Each number is 128 + 24 x the weight over the matrix's rms, rounded and kept within 0 to 255. Layers, rows and columns count from 0. Numbers have three digits each.

# layer 9 attention output, 576x576, rms 0.0184, rows 314-527, columns 320-383
111156131142114135094130176112138091135067131111140109124132147127093145150151106145126119095103141105113127127132116173120149098090141089129146185160113136097128125135157143123148118120124138
090115119078165095140115144048177148066098142132105137141152140178156157134167130082143174158111142138110124136148107089045099109128113195141156118118122103163150140167134093129126123136108131
101072128139131187101106114122117089161181127126128123119106153118160090140114182142146098124131142160147105170065110125138116116098082161140126090115113132103172115107148167063141120143102141
125120158120132124057116107110102123111106104095184160139122094117065107120121093169143101103111101092088094146122134100118140166149126110143102150193157119138058158140139119120076162103056125
107078140170093162186139163126137139195130157127156121117152157164156094142083168111100185065159119087144127136169137129161073112067137106118080114149159067164107145147166118096103181127080153
181140122127152124116156123105167107102120162080136113173133116110150113115067145079123177143168130170127112057111122132138079094114106135177161121147132093118097108078129161143142118097111127
110164140104118170112172087119126155195067150076136131063107138128098157156119073105157137086205097173136140127147127101149126148127163225114126129123110063127116089146138127133114117127164107
108103118167149093085045148153123081134123125084143134136156111124172119135155136119177057107122098133172133135128164128117137106205126133153163103203107115099168117098096118154162140103100115
097134152112147153149105128128127133115149202115123129115114068113118151136125125149074169126174132117108142163080097124149119120105145125140106164110170144149133129152156114146089114118127109
138133119122166079111076182111110101201109140094097141127146095133111170129155120126108098123127113120170126157136143082138097075141072124108103134148108099139161127104142099106125149139147129
095151118085109191101186188147168200152104090111159102112161101150080137110094084139058113103097157115133106148130188200116123111140117136163096140124153134112100123106174139168151132134102131
147108103149141110134097131121117109122140111123182095114108103109084108157114169076104121161204143177108128173193155177156130138101159102116171141130085133125107147099086099121109125110120105
113122163093155108100128069157064079114149180112123157130160162155130062174117084182138162137111152179151124125126143098132176113160103134099151133098197119114084115088115131126103082094070119
142108128126162138143145141109119125094113148160086139133145101115151118090116143127142145160129147163139123160134178156133166139085101148148111135157114160147097086133133118115128132110166102
119169191104082119050127106155076167131153122159073098145119105169094139109118096145125107073166181088146170117129173148122174145108164134149146158073158046089114095131108135183159097184109180
145098096114120098118168165128135142124127107135124130156147159147174096138092106118143116110100113095135138177135115151167158107124120087141100167083151119142131126129114163092108109169105120
206150157173121110152120127146148134139151152100144131163128122136071140119157137208149178143134142146115134137136069074126101097154121130144136108135154145191074101116118170162090120125180148
088145108120124124124104131136146141139144130104129148138091096123148058137156136149155088124158110100145133096101099136094156130116136107159165150101044086115153145128086095157123135141160148
112129097181116146184152144135138152134113171135139154098128123114059123176152158111143149132094116151138132132143177116101120159134104089142085128136132147127142060149075132132086144152131137
131143138119127060114097128122136121154110093135157139166131073152139169157113125160171121108144135122126196093178119131123119193105159117071095097149118163135079133120119144140167133146132088
133131098121137189132082094089172112150140205129150171140200112130082101133122099200113136091106122141096123076108088135153119094122087158120091126162122150155081164120143130176100147132144129
177136160113165157142080159142139134112114137174143160068151131112150110179144111146112137138149085139146144137149080102132156144197099147071098146099154143099097060150116140117062126082132073
150131106104168177078116069052132125124142115134177111126139110110125098127084112141083112144131108174113166117134179160142105165158126124138132180113151136116126101135117070099140194119033075
143057120126100145124115137157135121068176136170087118124140160128062146102021114109138139183159156119149147156103122131124131119131171162183104134149124187116218118123143137068075116171098175
150107141169102110126152106128109151164085096113144139127066171091151103127127085185109134160179147033150151088145148105114135098141146117141104139091189159155142177096148092156104090076161162
128104131129160111116150150099144148126141088134106170168177143120122211114073158144112094129112135167166161145168092098105114126114151163127184111151139147124130133173170171050183145143143113
127126160125133132120088140189129124074099153101090080153118098091110137157082129105105093117148096134159141139100159111114087145083123181083125153114119115119144171122061104154167102128122142
112113126143131154155133139136166128056082129158155202145117124096170152099095142141171139148128151136143117134125159130099160095141124093062163122113112206141124067135182160153058115163090150
173136097133139125189110136119186118107138196078089091168133131107118135147146118174134131086108189173105166111126147085192195107150103142107212117140153104166140116092124157094127197084101127
159146117140175126099119196102177165180090143120088129149102152158145122133131150139129119121107149101152121160121120087117091146132081104114185130093147161131092106126162127142123147137130063
149121134129130091137123119148157136096141114095103116119137143081080138124127143094173140147158153118152123134126158182146141106139093126176096148091135130107103173164092128130117127124157176
106127161101156103112086091148103103121086165114177178101094165156172164137114153159100108115158119088126122096138119127152125116111148091095148128139078101109135161153165143113161128093154129
096106160116159111097142141106196163103148120139212079114119161075129152120120110102165112051102128144146138080135117118153161158121152095128109121181096151153147137124144129127191059083095191
178137096113140133160181156101152176144148123128128119138110157141141123158084173101140091154123138098095094118151092097117122106099171130098122098137116063161141171112105090145108108154126066
124217109154146094118092171145074099159127108095161135118192090108145136112062122122122073144108134153154132115143164138143134105144165165131118102125119148140117074104137153128106104119115116
128146152105139145131085123162116120103137125218049148129116061151104151130112134125144174139112149092111097192157062135117166123065153154113079130177168114110138104143088129119149139149162119
156195169111154105147191120126099141115117153160081161117120092154152122136092168055136191122155118078153081104168124104099083130086091143162136137072199161098133183160172120141139102166186070
083110109140153121161116105088146141121147096122109111129129093124130102104113149077139150128152122150176091128144125054152110088150084118129162113188119143167119160100139131123109124181135129
138132154098154085159142076175153095127125193128161113129171109113173125100076171142061174146115153122122118139165140086112128178125134086133096159172082105123123105136190145129112117080176073
107133088143091117147116161148120141122125096134127112156090175128129154149099115105099083116140137138121148092167152158142124119123131121162148158097121083120080103091133184092108151158118107
121155133154164117139096087101141126120151155134090132171130114108164146100108139092092140107078140162136100103111101117083186136097098136091155104164119139155164136154164127081179136128136151
134107159146113126102123122123098115116142116186088109079103114113143096122149126111141141160133110140120137113139114164143117154096149104099073131107156163113137148153129161148112102121110102
100122161164125124132141163154146182086120158124097124146115160155185069084142149130117125115136117104143114112102133074074087149118157160134119121102118148104117148111110094139122129151118138
186123151123122104075121133092121128108125140163106149086099143148080155170140103104143102147120106074174105160119152156091182064155158090111088158088146178134173135101188156082130132118083158
178148117166100106217130123080111131150070133100115133147126072146131116088149120090080148143133130137097145093167131066136116082097073132129122128102145218087143130115103128117188138124150179
138099089110079140146140103146137108085123117151141100148095144133136082117123136138144116147108145117155125132104124134161152145165154149137165131179102137137113121111170121122110088131157101
123156119132119112143108155103137085133144125140134117135082127140185047119202132112083172131164087152186115089132147114158079105085088080083128093105137116149151069185131070109137090149180121
123118107125098114125150124161137117107124130131120111185170131074155122115143151105132121133075136132110123101148130178178108196075111140146132116109109091160092105093149100181148130128115118
112144162093136161096132147080149080113130072130199146093116110153122098154108146113127141164149071112132104149098139125062134082067130141117138146123112076140163100170075109163086084079062155
124100131147101159139085115121142119121171120121110116142104157140067107140120163139096102140096139128120126080127121094121117134116102107128152146159124139121149083089151150141131108142097136
124156101116110152102114128115138128131102137128118166112114202105142165098195097118056137153138129100138110158135154146133134158132143161129126070103127112121105152131124110160133139110127146
116142131107159135138156137159127091177102147077134079145102131188119110119122114128100110171089165162161111128149144160116160143149165107079119163114113129114139119107138112138176134107123148
179098180091094126139139105153134143132093143123109163134115161133147147085131146096128114138144098120101081085114186093082085112132163113086143116123088113129157160158140140136128096160100110
130128185186074126098094120119145143127139142084083123194131169076119103068117117138121130136036186132123124082095123114103158104133146215109126118097133106110105136137194136149161173145101160
146164132129126103149156128124130159079112094115121129149141095125153114190128123142127155167086156108160038113161094127127103091125111138138105138066124171127140104161088172078098176183139158
102159130163122106149136167104170114159137166122095089178109135105119133142142175121063118135155102107114105074099097117146083156087179074113081126153152103131087125078120123110080172146128137
136141145107098085169144171151114143119056136113114170149112191198164121155148119135141089112104124108066187150144114195111114203160152171144123137145142116125075137128154163166097160118101115
091124099113101140153152135137138117185170145133143125154093100093122095168135154141113132110161080176138125123134174166070154117148148075104162126140125112159130161082131214201123145100153172
133109143136111134106122120110157167132116127113107118138135111143134135154095130154066110149094143084100142135125132142112123142129143133146136112134120149126171146145136158173142147142144160
094142134133174138173128167112097099041160131128126159134127105154179052116140179126087106139114166145114124157141152106149171098128084078075126118111111081126104072098090174117139127111135204
117135142140142161143144155104147149131130117140127131121152111105138141076149126129165141116111091170132093162145123122136130120133164133139107154125121149149115126150112135108097122159147085
130110139106154135122147132138093117130103109133183120113103128092144152137104134131116139113133118096130123134111115149114145139109102102103122101108143141152122132149159106144135124130121151
046099138102102110120161134093174162136128149116105084106088098149062131150127149112057149109171159142102145119114107056151100140108111129115109126119151117150080049099097113099061156128118184
181106106091071143158099121160140114160148144168133126147119123144117128142147155105086163103155113157128148141164067056117146160121126145109185136101114127181151132139137143171086133120122087
204206113160111106144155110145156144101124157104135152106165130143147145158112144119120135081069122146146110117117141182089089129220163136155120110105112159127116136135131161116077111124122116
081148150203168143144139107103099139144113104158127125131151166147116193111141123115122151105107142140133167091096126139188094120095100089182145091167159143151147162155152221072083108086070096
081118123105176128169134074170159131065190167087124155129144107153087087060095117118133111104099107154139163097106172118092139172099199110158108115129209142066154108097167131057138095146078126
133120115140102104071098154138153111128130154125106095120116127133203123151129168119132185149174142142086122134150113140075171077095193108139115138153206128102141138145158102120157084183154067
120105060141091107125145144128127090202126173114106090153175171167174090148113137125180117116131158100131138127160153123139128115121175141143161137137111155146113192073181087112111098135189122
140121090090160119146122097166117135149124132092074142166112144171169126147153159133116143059158142098151145153153071124145148074101149167116112130122085113129147092086118134107126086141179126
106105153084126171104202118146119148151130127167161137110149129129096109128109070160122128141152137137110124139178117161102099129121081104127117134142130087106131161133163109139162146133154170
068147102131117090107115155167121117091156158127138169127163147150093174093081158121075115169085132172121158140143156087151129166092115093167096141129157145108106140142083164095124129110127101
106167059104126215142167140130142120152180119144126127129143144162146125145086082148161084123101113121140121104152094122116146121161175155104135125162119103130123141161156147146180159119145144
116172154121131104153121110121138113110112106144112147098159098128107114072148108135113141197118150135118116145181120107113119122171154179116149072061154136134096135141102125088096102113162173
121138115099149128110050125118105125088123120097175165122124122143118135186085113161095185083120135149165118045146102104164117116114123128104176134143109140103110103125130054080119123137136171
116168141099116075122129144116141085155109129152102172140128119122172137171126152149105123089134146123156097127191089083123160150106120100124131098140088120164128078143123079094077110083116141
175120127099103040147149125062131071141157114107133190112096132106153114094144179221170120089157155135149062098118109166098162148145152160109153128155129136157134108104072096102109148101115128
078083169201128115182140108119120131120123156102139154114116105132140119171101183121183101113157136076123152102106132118113156105111082127160121116137114143152166145108099114107155139125093157
147137140136098135106099127114089118128109092146147031073108081084157086170174127093102208159146160125094176125132093147110118129190156141113204100131134107090104157085144146107107140064092093
123113097104137148146130136112179082150128146135169109116124172133140130114191091164145079170098132114128139142125157161170124109139114126130102130160148124117074152135163132080122123132116129
152102102131158160134103098115149124098167115149125169141138157113141095110168156099137124190132052104162107127139146099140145111117140140125137127157095139158173189137166126164131094160127064
116170141157124128122167101088137139104156090172113097064088095091168106134125113112128136127186161129096143112121144127125135105172112186138129086135100119095102147097122174158155094141095128
072131102129180148197071146078142123139094156120128128126056162106158091127085148192082152144134130128142126089138125131109182114147124081081164147067101132174111132108141117073149172152127170
232076102096104105120200141123108170092131122121138114120158169127127165122174128096118193125116114103104104121110150144111113179071176103068116122074128119167129159109165100147087122147186110
166172140083080032165155140085192089126139147161146151163151145127176177129121140180151114160137117165171151138147074110097141104141122134153129110114101148134113186059106139130178132132182116
164136145125149090140105119148106113119099095105060131117113135124122070108114172127132155122118165139100104108123139104100089100093124088138123152122171139119138049095133094141062103131114136
150111108102118171120152127165090087154114123146154117137138105100139162123107141134120104117108128108134121145114120161105118117128099123100125100149101120135112110148142091124111109113103151
127126125110125160122116136129147137169101083134136159113135140140077127119117146099147128102147106057144142165136143126128098073159137119141107096129089143101134121110114111145129110101154130
110144132125125122143149119137119159121102128114119121139101140106096174125125129148124152122116130145115132087149073112105079098113131127146077131149147145122097142138095180140086201079089165
151139104075091098119094143112171178102181115133112136170157089136100172148114098124171095156102173163103117099057091095159143123105117140101145152101162149116145115113140084109140109196185138
131147153135105132112128125116096151165141166161115122118132116074171126114171162118140064155180108110141101099114137128168100126118169104192110172106079111158164100162145077135140147137159178
172125144145142116150119128145128137163096144104181197105150171172178151195076107179145128091135121126170132107151136202139122130109109130177130132095159161148132115141092129162193097113124108
101153110072132164105093146136211138165113075150130119117117110141158102113166111183156130158128153143121118114139159134159084088133174097101126196096141137096105128111080113086120148091121135
086114133131097103140142111107146160123106182115134128135068123146140147135132106128179169125133143106131107112112113098131098081116110099149074159107153155127129117181135115071094143141156084
117144149216108120100135132146143091120116089058129121115156096104141154098141111102115200135102101043164103130098166112155141140109173130171152123161113102134138137127143128104112123091092102
114097135080105122131117114145173099150142091154099191183188104186191113141107132083129099064121123147080130157167118115142184139127146137119140141081067139150164152213166088077085142154154171
140151176149143101119134148075100122161149124123105130118097074109095194151105124152148137131125122089129155114106177063153169138099095145143127106068141104131157129151143128132151094130137126
107136099149167138165124135084086100165195073087204100086188088113147104132075126134124103184125138130126097126133157130075106115146157177090150106106144129137130116099107109142070100090093128
135127099115161169153164095145146146171130116153132149158160158190118073104098140199080191104158103122115128109156122089102156139136113111169100183091103149162168140177135104120139159101205125
112122181133171086113157104182080111163085164092137131083150103094118144164130115089126080132094145134094043198161124167106171166154162089106130186150153111137166130112193127166097155128090170
080155098144149117134094144095146156113094098162130134087118116107156138156119098115160145117086172120068106142096188207143132142123099145116156116144084139079161133124139153109155138137117151
136146113142122127114115116118158140094157104150164143109114112101113089174143097059114103092107134088143155108153117155119068144218140088081142138128119140118156118146144089099141133118092119
106099092149143150138120124147113137097140154100129129122145154115102123146157105141089129100109120158119143161148102176207146098150185113127157115110154175081134106085104108089113114120092159
072122105128131175121111098187126166128115129163142089120126166138135144144138122115096128170127164105145135113125108161152122154086110157133108134075133143143126117080106120124098085132104136
133140099104155133153159139127143150149138114184169107136147091126127116171076133176087162094118128114118072102106159166140151137121134166137115191134100138161164123147092088136097074139138075
112167148094139108136099099103145092185125111120141120103107133138146099109138113095159153096158185096160074200132093168170135118149128185109148133128087134182141106091149097099105150133148126
100153129109104127151107127114157113154161123132129147107157107154117120114174168127122156082101073122126140129118107153135132148153154121143146149131116140133149151139133167102136103167134139
148138113229192115098101120172133112119101108159104184096113120137085222131110106080122126157181154137108096146199156120103114139103078098152100121139088078126139090141121171072157164148105150
122100111124102141140165125094054144174133134110138134138164127144104110148109150103104171120133144148128103101126180122124138157135131099149091102099120064165117074152130092155132116154141100
149111111103110119112166090140124157142131070122121077102132136085065141129079129114159084109107153099082111112102122142140127128111118192134128101169132093156153142151116200141139156124164156
189115106138152130123118118132120136122110123066132141146122118103126135122206116181083122134092152130174073111177116189132109067137101109119176099177133160145086116110143137133112105112123173
092143101147198161118139086149071134157146135088128141100151086124120067139095134088120151134137136165126170138107143066137108135117086112051101163128159164085170177158139163128138174187151167
104085118108098129098101115117105077061099141135151159107124112136147148084146086152135149131113132166084118176118117147154173160142130128130072130130133155123135127114176112132146157093132136
166132119178136127119124113117131151097132186137079158129165130172123145134136101088140161120125110102081133124157094196132119138108101112132107138097122177168078107162142131130130194114144087
146117152101091087157152142120156161146108086142176106124144122152103105178140167146159139134097147149155139137143113110163118083172112120150131108141078115141152137161126163089134146099159133
115124094102172115112077108122140108131138097078088129116156143224116074116164138145101125107142117148123091120162100123156140109097093125075078113128137175109124082175149146171114169155189047
117139127164162116103118134089160131089169187146166102138140141119087110073128123165109162142131100146072157200110101122117120136144136155116148118172129100140150146057091170159156145124114055
179158062098119100111146157148140087152107092125165164118099089119120126125145154162147160111135208152143084100130162133060105149150141094109153141101120136140152102080122120143108115118145060
114152044120159123110085143132148126131159148122111108104158142152122085109107128119143141107112120150122153115130156122136128089126140137091089179136117130164076107096142135162119096165131099
148159150089155167164129158187103134083118139120129142175100161179165182149134104147115166161153155134059071125138093106090090152138134112133147086064120109127178088133145126142178097098128084
140157139093154151137156148160166153132134114166120130172149158098154151099107133147106125079161126093104114116078160171168077130115154112120093146164101126175150123095102108142151034081111121
118143156108076104145141119132184130153126052080122148133161117134179097124142133115154132151162067136130111071069129109115125170170171093072190130118130080127076109112118134140141126105147149
081152105107079120138091108148090158170128093177144093111102171152138147153133123129088090102152146099063157068155119153107174128127145119136119103093077086118136156128122135119220111145112159
125102114118129126176177128108113095146087062134210164155177116119108177111073135167091099121174129135131055112173155149107113149100152106106123151127141131167151139161143128132122132108144097
166165116113125123124162115161108177136099125128079157126106095138138136108152143158106116132112168127075126096130084143062107133114122068141123134178104131161075139160149127085091153103150154
138143142188110139133079191093125124097115134114126037168099143137151144164129159168111146177082151152159110119171086124167074107079132143103152120161146114102080093147131120087077116140103180
099143148142145155139149176200080171086105138084131187155144124134143077088048114138105063177057141083134115154132078090130096156153146054092132188124159157147130134109077154128129184128165129
130068163088119157074082112102130145127084176143159096119145132146211148116169130089095085126103096129136153134079128112125112125085162128107075122147174183107160143119127094154070129101091100
135130110153110123112131124088141100140114140143095171164075157215115105149138187110180158106134140151118176121099088116124104110086133170154121139141154125072123112129165138119171124136083135
222166127128152104133145148154125140142134098186142165122120101168067134113114175094137123094141154128087141165130145109120092161194120121086081067139092104106089106127110178138155203145112136
149092115070127121167116153104132120157126126134114116078180160148137137208129117124141114112094138132159146146176165133122154132150121083121126120115085064142100123160111112131094191171221113
154120167137133127201147119147118107143117166136127139141104177139106153140164160115097139133074121096145119127114112097165091151103143138117112136152161133199160140124104169175157131142144098
091086132147014131160097148114107146126196139110172097140116137165074065084131088091157129134112130093142128176121214151148092165122111119129168129141106155144153094131145159111181079144149158
092112178129123136156104116144098170124124073140196068140113121110137124091124080115110097130180114107172169125113094188121108088140149122104120148068055111089117172110189080090201184116169079
185080070128127127141130094115061162097111100094130088138156135103099100138121165112123141116078117123106132106102151130132113137155133132101153168180161091126101098117161119129089166138129132
131174100119129098108094081121154146099146090184086090105130121160118087146202134133122080182137160100092148110117141168130153146128119164100103127136145129112105092169112150129097115144099105
102133192102185122147107098161124117113123171113105116077132128172164149081126128098185132177176152115128137160137154104104099116136187131085152122124139081114116125123094130095169073148095130
138092123154101133160113117119187096111106153088094110140135163112138113086187097148122136154158178201178105156138156122084136137133153096140136145098140147127097206169096105108081143083128144
130132096105117123093161124124131177122103118071088142144172136091142087093161145195134127128131138104060139150151180080080163108131196131164125169113145108116144100134108118142147054138165145
131137117112142136130151120138147136092178153134138126135145122078142105174090127152140086128131100090155140124115137144091134145140173107151118141154109121143164139143147118155143104118179128
131153122114157119124119128134120141120105121098140133140107140105105082107139133113097138146107161159097120141152067098059129161107068114134180141126255111100127084146130123122134150138082125
191118188157124102136136140098146095095127127148087103111128036162046096136131170143167070116138101142181115196106165075137124125101156103141105104158074147147166116138140135128103123135091120
113121093140165171131132135119178151128072146110125193134117134157122123163165101129126122114054136151098106122126104155067098132109100128128102154152135151076097114119101127078077160111085191
114106138147148168087165117082163137160157129096176164112102124089116147118161065128136143089087122165080128161133144158108146073116103124092110061074176121173111128141126126150133133160123108
123114119122125155079149164117092132105122119156106152136175140122155116123115115111077164136160126076138105122128122095113061145125113127137102091166095130148153095107164078145131113132146129
143107155132096103130136138147098148110154127144151101099132111156152110145141112150135120128122070110106082131172138073118095168141108097134138110105119102114224186150168097145101118148130136
090138173120134121072139059182136140152101142099111137144181123073147182126142133147076159139103135107173135167103079146078091143146148173112076102189127191081105103084059110079104080130120102
138163093087123122182135102115152099151133107130103126161124117149075116126168124127104125113119156132112103072134152135151110125124175116120146148177132093107153096090120134132175123108177109
171134135124164095137108121107151128104170122141134117160123077161109138143103147142131072133165114087160154115162133141110143118101159141141109136114210162072114118179128109121145132183136154
105103125126181125166121178131193126130103160101190134149138183145121146105073148162123176105133136070108124146129129129123118104109127141081172120128086098102076139133164158111090201206159119
104135091131137116106048141073133152153133134135134104121096147156098140116133141089134072144125164134155135132168108091170143136131100130155087164119143145138074147108130101092137153149136110
069091130117154169123125126111149140129144157097097165144116136144100114116162134127120158096133135159153161077087130114171138066145159142157146062102138154108076138163107103130113123143197128
139162164142115132116098118136119162184132183097189136063088105137156139095131105158101127131130169074130137138152149098105093092122132136141110113097144130125137099097094060098115101117099099
102114119122173128110122172113131167099139176134145155102100123097136135111146113122128165117144128086144131097134135117134124126132116092168054107122096109123121124126048112124155152090129146
106118178113081113181156137074101063128139104144113122104155134117137110150144108075124105129133128142107144115138103154125104119110108131128141116111108103189177078165164138141164149120123155
113123161104115073126110111099095149096167151128139158111146119122099152165117076187111107068134134130101176099143171114102205122099129100077167130155071106154129126187067126164133100113151177
090141129136152129159162143176143103106123077144158115093187138099091120128124073149165111135132134124153169171141133083137087095094109141137101115165135136109151119153098125120124131074148125
098086129167116153122137123123121131149077134146137126121137112118135132107133114172197121137162150181111131125123074144090134159166131169107168156099099132065122113170137165090131155112122153
091069128107097149137111138110124180099101108145144083108099147145136111184162115118147074115144127164148171142096109119150107128137096104142172137121116153160123144153157138131117168166118168
143128135156118142110104120118062168143103144165110157122107156149125129098120172162086121157129105083123109113167184153129104116139133079146094071132128116093072115144163146106129117132113133
123133091111146105151090113102123133104130136163136092173119158109120147162122129138167118109150137103170197166156079148207154138164136187126100113088100149137144148144095070152137124160195176
176123123162152121153171141141124144105142101124166155112191081091127119162124113120182110122103139069120089095088134097135114148126123168139130143136153130108095156142118128141126081183149152
149095138123177159101159130139095169132103102132152161089198156105147102132153068110152084099075092108106094104150176134101138192116099098114117175160136075204182113180132118165172146155145127
081088127102160168160131104100154146169110086174124106123134128133150157116096128118122138134079154100098110143141132139145167168164131118124105148101124145108077122110100158157095062086194157
122107119102133166128119167124148137127098122129135091140157123160151097094131170093132142148072106136111110181114146115092157105106127134117138116139129100078132110130120137136108144176147125
091069144119137096101147091136140099106108129095138118182092117112087132082138131177126129091183085119152122146114112143172099146113141106124085138132196196172176121099085111148115103098133149
103157189087145129140158145068123133172107090150123175154113118115156143194134154149128209123097113110139135134180127102088151093090116151152167139135156109149128162098139124155175164144110105
136117152085091113085083133120113152145065095138109109095177107103096155179103120130142148127094137092126126132131096121160086149149174181092147145133124178117173095154164136147116156124102111
117147160133151116073106150108114090155108127184079109145069120165087142121137129132161157086121127140162137119081150116123137130138082135197102174125130116124161112121108135094134179136071147
155110096101134139131183115055189132137129149199128106111107142171119146108136170120152128115105159194099145124144137108099134155135140163160158135155147101107098144111158141121118133069100109
096107134110110104092120211128135041044123209129090117128151123112140125191140136165131122107086096107132121166139088129128127129104128124118189116092085134122161067121119117201155102093102154
125081136134138091136142101102097146130116105135143114144174217162135070124122130112171133121138104140152124134088122100131114135141120099047125148115110106116108139122107136186145157118122106
156122109185100111138161091162135067146049123129199124127109097157138136097103127165162171175124148146182110122170147172152164139102164135125131122104114136145105154136129126104122077156125146
116131114084171129159154122124113106092123110143089132131073140162141138115144133094169180073132080148127147108168169096111077119152142136136089103094163124114106141213132119129110149075113136
103108143097132109162127131109068163134101136139198102139082125130113144094155182114093148173120149139139139118100144150133117179164110085132019097127118130166166086138183165149120112133142137
112122127103073220089150112147089133151153121150135140122084082172142102093136092162126108132119134177143117176094117174153123085096113182140132126101114130141112095148108143144137131146108111
110154075134083070160108124127130113120115127188134168131114165094129144107153101165157114105138159162142124100158159091127167157130106142142112118106163147148153168112116104115169142120101139
155097140114167097117122144155135160092103128154134176082160104103099179104148098149152103153121164140199115130138113175091201117127122141136119089136103139127130138123117086122145132122132122
134132122130166124075115100126122150158123031134128174149186139123123152196085118146124116154091077142117133127171128155079120125165099192135139135148149134122166149120178145067127156111076084
121175161089117150099135145145124117135075095122107117109086126148101060159120121157098106135123100127150129124141130163140107144106140148121129102118159111110139149135110180162080128097087150
149178119118078200133091194121102121151101178113142127166104154122128068156122130120161194075085125148141089100064140070139102133104073139127162128152177078103173103119066157140138108169082125
095125128138077115133137112164166085123075134134099157121134126116120109114113116094132168163115130155103141124109106145138154134113101105128145166147074140169137166131158162108108146147148096
142090141113113151129143138168126110107123127145107072165130135120049167145157127127095133148082126080158101125156123093137129095160143111166122140121150108173114151147171172143133129138150134
107098109121120120101150176116125154123158102122150109106155164116124129148148082171100121163141107064115126130177162122150146118174132114101076116092103100154091113079125134123092132135142155
109120111155129110117153128145165058124135138142092099161109125128113103119097096130111125127140147187106107136107117155118147120159154152081171085109132115160115138120140111133066129118133132
162101123130187136135136104125171165147126112136074105069107125140123133169080126112122175108118084120130156117134138153103153100129191135097114174121125117097113117141080184124142121201064177
125165119137115074118182098126103191155129102105151128118168110156081142166102166131107105108119089108155192137126094116125096154185088142142098138178076088111120160146132163097089119146130122
118094140166165102106163174143159043139138149110141093106109096101163093122116181081165105118115121104135158121137123126116089151143113091167102141122116097147139099106142165138110173084136174
113148115121152132155098129171141126093150143124110057164184185120091102153065137075147087119075107130171163166174140062188105152116111078171111132140108142101123170157116166153132043127154152
080114130123079123128118076102160180100146132110159112160145103114132082154123140147137132092084129159165130100149091117099154116127086135147145121128171129105096158111190130104113124104100110
132121134116144147123132139130108112133099110101108171167142089106129100122150081087124132095172089147105124115144125052141141130088119104127111110125098113164162164184092117131124124121142099
101131182148130126128144114095106163122131154145120108121112183127074187115102156111132149124147134163142120141118153169118117098138104135108174148111107166141133080133143136068066132158131163
142140081111145136119128096142113080081129094117114124097080168123122122127164131174127157158172113112094128148171155105138152159170123123132137156119122138153133132116156123197086097131123115
163152165160111071164155119114132090129131104120166132136115092119147140171159142176186130131158124164187121093143166105096158142090094101121103135135184139134157215131106152164151106109106116
109131145145124151175134149143121118148107175116103112109118130162108165111159152101117115101145122129109149121152116191160080143154110119101106067168102131110124082144152117080186130096148166
149060132163134124163177110129099117148129171146088109175142118142143075134171136175143123107155134097128132094148146079105082141155084082174157157141160134159135135123133097160114118129075183
128135116149137121093105149124095134130115105090121145101112126064144117112198127118117128135162132126153175186130109104075113151149101124143145137161141083094173120120096171140121124062108114
184113091168148172077148076095092127147126121217126132142116152108117174155106149042186096137144180142153099136121101162131109080109111168122161128127172155136119132114148093168085100176134140
160114121139139143128145086171148159107128143125139159085156154149107081165142056160136150130109104092174145108155108149114149110171202118119082128146130081114198132144166178125091171099191145
185129171120202131109114133080127108147141212159074094097128160132109135136110130131151116118105112148095179087117110099202147120088175099134106149151114173133152119132132155051136105134091109
201140196152122174086096156071100169183168150110183095155107169099099086140145161120134059167106146171106144151130091093133123104128139088132167143105115179205159116116125120127151109122152094
106114111160092141127156127130155135134125107126097091119132148107124062162103131139146130137150110153143135123141157120093139146130115120141154127132115129112111126150119097071127088164130075
119109145161162105124128138151111126143081159135090141130185103124085130117105156111133112124143115156094150125123086093115116056168125122074124103108135123120126144109115121130084136144132094
122135123164144115102127126188150114126115173132127076132182107133151151124129137107117105148161118178154137084140151135123124102155133106187138141091137124101151135100158129152172084113134150
126144175092081120116128151145153106064180159112129164114131150155162101155083114128106108073168127163166122057157099158144116135139116118119128124124105081097127168128170135132099129127091091
094155085132117117132141140148114095134129143131123119165147073113111088142112125166141152125123114124121111103097169162113132098098125136134109134168122132102158125112145110149145137128151143
131127144156117119115120138132143150112120093127144082117111132110128133154114097148166107169082171107137088080103143087163201106116076119198132128132110106179166127152096141102116170145103106
123148129143115096147149119151183103157134103131136139156101113136106146113168122146135114142126188118143095127118114133145087115121152124171131154120155126155123125102084083143113178122135147
158138136092073143095101085103138138131147113121120158118135190121140127161114121159126063143123064160124124147166105130129104105103129149148165131133160164163154124119146114095110078127137126
142123166138120095089142156161162151070113130151066149145172100108159158140156113148118136092152109108158149119130091122077111149085150087154139121117166102119099154102108148117109103078090114
119128129118124120143133131131122142147165116165107133162115176132127107135128125134125082121096074104090094150135117096124120136124125089132155153137129088151118155112145156112144163106092119
165111148133157135127119076145123125114149162129115159094120116126125168120175093169167157181146128137163131133146105089080113133117108104098122154145148157100093111151094100118155118107129122
151078130138143194099101163138145145139171113139171144135124140140076171120131176121124124178131121165084167138133146163131118131165156119184125112162202108102078048111106070149123114135153125
115136157178129137142123158130125124128145067111108180177122095121137153090123163119152134123131130103084100177162089129177132133152123128145114140085145152118149148147083142105145125132128162